Weights of a small GPT-style language model, trained from scratch on English Wikipedia.
Size: 11 layers, width 128, 2 heads of 64, MLP 320 SwiGLU, vocabulary 551, 2.24M parameters.
Architecture: RMSNorm before each block, rotary positions, untied embeddings.
Training: a variant of Adam for these matrices, 112M tokens, 6824 steps.
Each number is 128 + 32 x the weight over its row's rms, rounded and kept within 0 to 255. Layers, rows and columns count from 0. Numbers have three digits each. The size before them is the row's rms in percent of the matrix's.

# layer 3 attention value, 128x128, rms 0.0468, rows 43-74, columns 32-63
099:148140140133126137095123085122138107155165142135158119103140096124175124161120186208235157087154
112:169128170075107155066136146112129146155174106119120161146101092137150212183080116102163180144123
092:129106139137091150104127191141079154179182158144106048098056090095133092097157109124110182192115
102:172124093110142107001111120163138160185110126125139075126118152117182134093129143183120096124145
108:110154142139134152160133122110182144084171145106100107134170090135214092142165124108161165140147
100:071060140093173155195129133151135149161168115090162121155137114100104066065136116114106160150110
107:117115153117140124148129147125108204179142119190172153168100111108100105214128188099166149131072
120:164112103146097079120112139123142191089208187098100054121090101149143093076184117145096190149161
111:099087093107065098086116130111167139161152132104138112094127105144169123122077051059105165138100
104:218149147111129151060148169113075161099132097158115136160116091118132151125134104175169113129165
121:120142165110126071143159115115079122200099139149101157161098092165070179121135140096115157136090
111:164153098166069099083130108085084141108088118168125088102157148104092148209108109156209116075139
096:116090148139144174164169188130194061160208073135175105120087082133140148098133096100102168127087
115:146119164148167121160090071075114112081142102144084133096168170078140075098096086186120138079139
109:147133147136135115121130135097126141123129120129085117132155114131185103123101120192092083060160
115:164139110149101150087116139142158135141103144156139127126079110141168161129125080155108115116125
110:143113154151105089140152152099145136122182155135109077089151104108097129108156113100123194126132
115:110069133131113101124089064068153144179131180078187115094150101137112114132142119133119166075124
113:104094116133081124162149116098185139179141077084173081108164097165130138138086111124161134132114
111:118133105152134116104107103156128132143185109148181146068120151081152102120168120171157112095101
124:145158077101129116134149106143165089071154063125159182169143123135129148176112034005141134136105
085:185162132086084099113112139123118114096160106113161140156082130077073146140091121069098104121127
075:184151129087138198086139198114082152087116053133182129118121101116113134146073110127140132162181
097:044072100147132103149124111089133149204129099181130089135087121094144117129181065151139163128123
072:115120155140128151164108098121111047202074135116134124109082106089156141135179115171121141179163
088:125132128158156145100100094162144128078140151177121183129125103138113168126157142162163121156090
089:193129164148108119124118109145107081126152080116105126139155149116077136136060104121177074116165
101:200175168132139111117168146137097126126122180075116112151171178146142120089101170097125142137164
078:173146128091172127139171160123090116111163131132150095110173185177099111121108118168137104139114
086:088044101142103127111150114130187088151115096129144107102189129117091123144178088193087103111147
093:116136140127134180146166175118140137145119090118169085131094134100176143088139156115142093135110
086:135178177115161161135080084096110116113103180169177149118141156163177170095163141189111077180115
# layer 3 attention output (transposed), 128x128, rms 0.0477, rows 43-74, columns 32-63
097:118089098135131162113139104108144097152140102150134063174111084109126110090145166094071116093160
106:123159151200149165100167098121169131140116156061095184165162047096169164121133132155130179171116
097:118134122134121046117102145140086062054157136066157086117138108096129133129128095152123177169169
106:108072155150119176049107116112137114128148149156115099117101060154087111117137141123155140131136
101:130175093137150100150128131117138106119099132204139128190060138129103122152050161098107151102136
108:108165147066133078130053161119112138112181098124159149115142157125118065121096107116109169144101
110:135172100171121132171123136109154089101113103122145146114168134093124076144132137108081154134143
118:125133117062132013147110164134094127106166213087162101108096117111116146123091148112179124116121
100:123179147094117141118132094171116087121111171088126138105152170124183159147150105178114146167133
100:118110110189156059144142063099121105126110151097125119179103094138190121109112143081199186149170
120:130133130123089094146140103096128147146103132064174188113129196101180192133181131096115101132103
113:102066089181165230130145091152097126158113152095092093130125126139111118091164153146184089099189
092:192092106095137133111122161146092119085143129109144115133112122114110174146100132177078148121168
116:117096112114160117158041168133097149151179156175126134127103142208111068112119114137180093125127
104:129151135127145061157123129183135155135106175178125127135100178158197090176153131114116108130165
110:164093114123114140117188062122124073096119149063135088134144118178154156107115135111140180160161
110:155122121127141071131067174141091126087145164143125169105092152099126211177096124183177107119170
112:133149106134126183139118135141099126126145118157146112097157143103080110138186157152072109125124
113:100161162104161182110148118172152115159094123122135143183082132142073125110136143156115103053120
113:155100108132106141130136131128146087099145093180178040126109145110086139111118167107098120095183
114:151176140154122186126165118066158131118101135098137118130113114127113140131095163104115138143087
096:151142210040102130099140156178134133122093129141125133103127137114185057109128127125159119173110
083:148145130098044087104177130143138120133084110170094121083102167121205052112166098168134141204108
116:138108124168133124095049089113110135099127146083145134131151112158105252192135128127201135126116
074:114138095151125135133070111122130153145180158095146138127150090143099210121107127122140093056152
084:121140097104149165144098170163079098158146158078138136139128117139074045115088131104112119076149
082:119162118084151117086123120131140148114121133138156100083126141163126185157169120146067125099120
106:101132094134158159114178151108166133143133148157113129159141157094099152144152133120087132105135
083:093145098120134103111169116117147128140107134128123105109133151089143140113139124141082178174128
087:138159176173160073117099062139158174118122147112112103143117057177103227101140144075148194134100
090:185095105157112137125075110140158151127087125181118103152168182112137120134177105096208113133155
088:067155054112146174089151181175128089148147149110120120130109135142100050115123175120092152133131
# layer 3 attention query, 128x128, rms 0.0664, rows 64-127, columns 32-63
106:174115078121136089137125203135106133115090088147141093094127125106118133145122096119094050118154
091:155149101132102151138118144129099083105126119128112178089162148108073113125135170095082133122176
103:120079169152138173131111125068134127092131100117091178086162096070137149178157078117121053158077
091:094190153109150100134140111168111131152123099149156136174090152154146106073077185079077148115193
087:144112147100111193119126107166110123149128075084122166142100125181123101131091119106157118138209
095:171082103170128161175147147127139110100146135117114120116185094093128132146146094171122129122061
074:188105110120123039093134165101139127204115156149116142113151122190156131134130157138122157126078
098:124128117184134074115127093105162136123091109096115163105168109084156199111169136128103154131065
095:238110114123108106130084127110090117179116136157140121131135171162139119113112098145106129120098
086:107186182100145169120109117142172099062144131119121123136117114119140062113155115099141172122167
099:170140102139117111107127119130123096165081100128125147141140131110145167118108075123108118171117
087:030135140141166117128169113123144163048126112109096107143129100127056133119137159101170102116179
100:167120113112086127092131154095085156184143122118109151096132112140120156147123130144127145160057
084:064163146109136134145159161199132135067130119134135133149091125165120121142106148093149095069186
098:101184148096156197121191154152133121146097100094160136181081112152084139134125076121076128095125
105:126189099148163066159105103176149109109124151127068145166126146129155125118117162097133135085107
112:122158146128118161178180151172134148095119116136104149197048132134129133141139120135109131103161
106:127112106142071107096092091101110127139118129141112112056143141130144160121090129130146128173059
067:152189152081150167103097110188156114154096095128169119191110134164115083109131076119098174090157
086:131155122129179100164152120148128105107156160167134160162141079126112125145148167178188100167112
087:063101072116076139082078066168136173127112126202126082112135145119172147073128144084121140133098
088:121096112122143082143085127188143145104177130175178130106180113159098131125148130118097131073165
084:102102104100109150141050082168154121150153103146180142099150131122129129142129103103120084107140
094:134128113116123202084205161167110145137131128084122139124144078138163181102143087142176163119124
082:130113129176179133186155066113141113097137155128128141121195125084159166117169139124148110107137
081:124091127179179122135184118105125114122145164115121154114159099085115159140146168132165108139155
077:140167110080072131075095130167157166155106069163097110136090133161144146127127094159120203121107
079:169155142131140121078133113125115119185078110091084139164081117092168120071149146176158158171088
088:157211150155191074191155144146154107112138118154115108184119133149089172150153156149138121127117
088:074116136099071172058111142128116128124084137125128117113115137150160097139091072134097145112101
080:130130096095107161107108092170125181172074098163148121121083100135175141132145096112124207157082
087:134078105152186132118159089118105106127089171113181164135185095080188094122152133128165117144112
093:117130130093143088129102157167101186125160133134142090191053139184180091116156098130129168150143
100:150140113124101116136148173158081132174107124128162085142104155198142087101116147154107197113155
079:125130089096162168116108121131099104097174120150152183140098103112088092122171174088107144077145
103:154158091129124020102136138176117108115096119176143118103162185133091127137132176105075123100109
118:124174146140134069160117086231115123135141141152159121163133126159109096067101111153076161098138
092:044106153127114202182093084100150133089153105127135126153103085090095106181107087133151076107159
096:194145126150120130143111126098155134116118113123102126102181125086157157149127150151159174145091
090:061153127143142224186181106139120116075127149156151125165109152096120088113156104154116115123150
089:151106130137146096148105105087117156151142155131165080104158158084100164095132150171135165147080
105:083093136104133162103140094176106111124134114166189152176053139150062117125117098140126084127167
116:080081088130135142168185127129155151166118181128159084180087167091147150075112122150098089162131
106:071158134109131158140162150204122162138137082141126160187061144133088122154108120113125113084159
087:192135115132134148143104131070169095190107120113160085160172152106186116119138087114060133191105
110:152119110112073109103120150113096141138132148120130128085140139151123177112088115154139146156057
094:142128106118169105178122106195179086130109142187166141172115177101177107152142111106104105136107
075:113096124098057131073136083097114155174121109143141112093096127152094190115082094168137140186080
104:144116093126074105085116099107095142142116130138093122083127131118152176115102137150174152196058
116:140106164103132103096078100069121116173150124163131083077173149091119108109110112131135137190135
130:149134147102167139175136135172134114116136144139157144193095121163107090152137116146104110104175
104:109091101180131088157072103122128135101169154134165127086200148124122118126111142105138082091148
081:108098113078093116135052091170140169123119143203165104147126149146179116108150134123100190116129
103:123139146126106161068173104153148204162110120123108141146092102107137207114122123146157183171123
075:139144137111073132093148146057133173152104090155078099130068147108122136132101127139135173184103
084:078129144156135122166136096097168088106172165128141096128140168107099189101109104120121045155152
078:155102140136113125083115121088141131192082118100086145148086131070185092105115160129139175209095
080:157144102122133112101116110114120124196075100107103145158093124101179116112144178153171158155076
077:087120092117088144096103098164131149114093147126161101102138191148144137130103085102102145096099
095:127199175116087159125156166095134136141145118121068109143082158160093131131100109132126136129149
082:075119089129101107092059087092133122136113088141146103098111152104130089128105174106118132130083
101:155134151111167116137187179117142101125097165115150155179141122094181169117150080137107104181094
079:148149158159174142127195107079127100151086141054083132113129107075142146123141178142170116168091
080:169159156155161139109206141063114089141089108075062138129119091094136124142126157152159133197101
# layer 3 attention key, 128x128, rms 0.067, rows 64-127, columns 32-63
109:073132077130129167138122139139128135061132152092149173123168121180109108120098149144148091089137
116:099140104134132190138084129150089116090139147076131149104129084141088086134093161141159121108126
110:110137103135123191146085138141126154098164137059130142095153094145121072123102144123140123124118
093:108121150102133075121132143105122148118099101226089164132106124119113187131159127110158154150123
100:129090207143075077133124129076161127189063085167123176122134086087119151100149131115128161131113
088:129144140132114196119131151116116140113155121062132095077142140154120081128104156109131124090104
085:132112081122107126149061104151122176143150091080171076151130159138154118093121128150111105114177
090:138137121130101188092103119127094100120116133095120130069161105156131126122097156138134147119074
098:118165066154140148139127074130116159073145135094126072130133161165129133108168087110109124125134
107:189093114122116065114117140104159112160104083170113124125060133085111134167108119065086168182099
090:148172123122055140094076131121209068124113205104144115108125134144165168107119144109124122138075
098:171095177121108092146127142156103085122130108104127128147103107091141131151064130119153156135120
097:171143118125146139116112131114119112206093160106139127095167110137159083105128174131147141104087
080:060150164147144166148196098170087166099134102151154142188137131130165182158192132139158121139169
116:122164192106159087131125132073181122087132161124127153126096118109103150179144129083107134100150
103:113160112227151202180194078156045123125107078104146141153139136119120141135135171124169127133170
084:064126129174152202146183078149087137114111101172145190160143117104167160160177150128157140132175
112:188124094141088097109090142110136121139140165092099058078143157152108099084077133137105143136077
123:100160174072122087148128173129157122130128085096155123137063134103096154167139135078084123136165
096:112108131152159139118167093127094138112133183158094158114182160135153144136137141129185120117082
079:158109162133053122104099154155157166125149116129125126140157137114139152143078130147084183129145
083:147173178097140170115155100129064143140129121157148121174139100115132077106125162171165106181163
078:128149163104102094106104157147135148130114134089168140165108106129091098103121143153107097161168
089:159141174175132102112212107151167173133068126108101137106099120095154191153130111137165196107145
081:180129163181167149197183117110135143118081114110136102193105088082144094129130121164143160097114
085:153139142176172156128186071126123134128054135119147132175112096089164138113123135175199164127135
080:107108150114073121111101152124138108134160120177093143084162175151135152150135144096083121149166
073:094125099166139119146151133151136121132114136100111113071118173138147174119105144065148165091090
087:115161182170211156195183106081106086065147130144112106138145113112127121156169149107164123131104
090:137093065096039153113105183134131137147169136131135142092176177174150174144111116102081117118154
085:119141169130101117130139105144203149121140109100126128122148163145149148127117168145096179133157
081:134150122144152143149202124167154186135082137078166113120117154138159108097115128168165179092119
108:137091143114073072126140108106170211109107088204101125137066131130108144120131072079146164134113
085:107067180114093101134100109066142113146119086190100131133052077103088159121152058107157168123068
077:134141156096145169157136144127137104098121120140176171087150110152100171175105110056205144088077
106:092098080140108124168143131093170177155141096146139073143103130105150117090150068171127151170100
105:076137061123131072107167128139142177142154099183126094116097154114143152131158088130139151171127
099:087134170110145118100187172088172103119126095159121161114086103130100141141152141106122116161127
080:145137109149118161150083121102132098107142182069139121083170131155139064133131144154133121081107
107:095121195108136118112160136096159114139133116147114153127118079096117149144086167117153144091113
084:172131110121144170083109125117123070129115170124118147068145126155123077113110125129111134113086
084:066154141130152099142151107173124170130130090188140147178083149132116166149128147081126118147182
132:108105160116163177121149130117145136125137118116108169111103121101104120199117145142115141068125
092:059149189155161116139195116118100145094112113135145144176113128114109173154186165110132107118181
084:139101083079167121107062148112220096150154148143095171085091088111088101138110097122110108102085
109:181133086127151171111132137134105134196115128115115142097165133166144078114118151134137153138121
085:061119149133108152130201101182120167087158128139122186115149151163114186163160119130137115109174
069:172146122133155117164082135095115111140094148106116088095137166148129102116074190116117162123107
114:177102094166101119117105114091137106150131175115090106076176159151138105095101142155139146124067
076:152107144043120091130065176097161088138131136135119111116087113126099082117109095135091100149077
075:094158134124146189115179088161047164115142117159129174125149136156158146154162155112162116135169
093:166154120114180136149143123146097148151124106094161096155103082122098090085101115159148130152113
087:145116138110098150124135125174123162111167119170113134146182144159168136133140163152105149131165
106:107133191177154102098160088084188131131067155156093189141105116093154193179131171153166162097152
069:084061151109113107134084110089178087115121129177115164108161151159156175132138119104088148096133
076:172118181140163111152134152121115138140119118117119138149063077080055101148134089148145095083110
071:051104076142113114118110129137150114139147103148094150101135169154149157112135146097123149099099
072:080133107152093118140137142147141101120136115081110113083154194156154161099115158084131140087105
084:161117117105080114155122159157142153128154111074144087114141140152121140134096132130071164122154
086:115095095131157105131063148096136070124159114147085128110098123114074147183152092065102090123103
078:099101089094047125135061155130126125124167138108151100111152168172132135078096149123062108116131
095:114122165152166171116242137126150177129104080176070142095129114128127119147159086149163126099106
078:130121110183137128163151143132134117113083135079143099115116132117154167112109126107161167056081
080:089112091155122121164141132107136107107109117103146112096131151133162167106134099071126145097085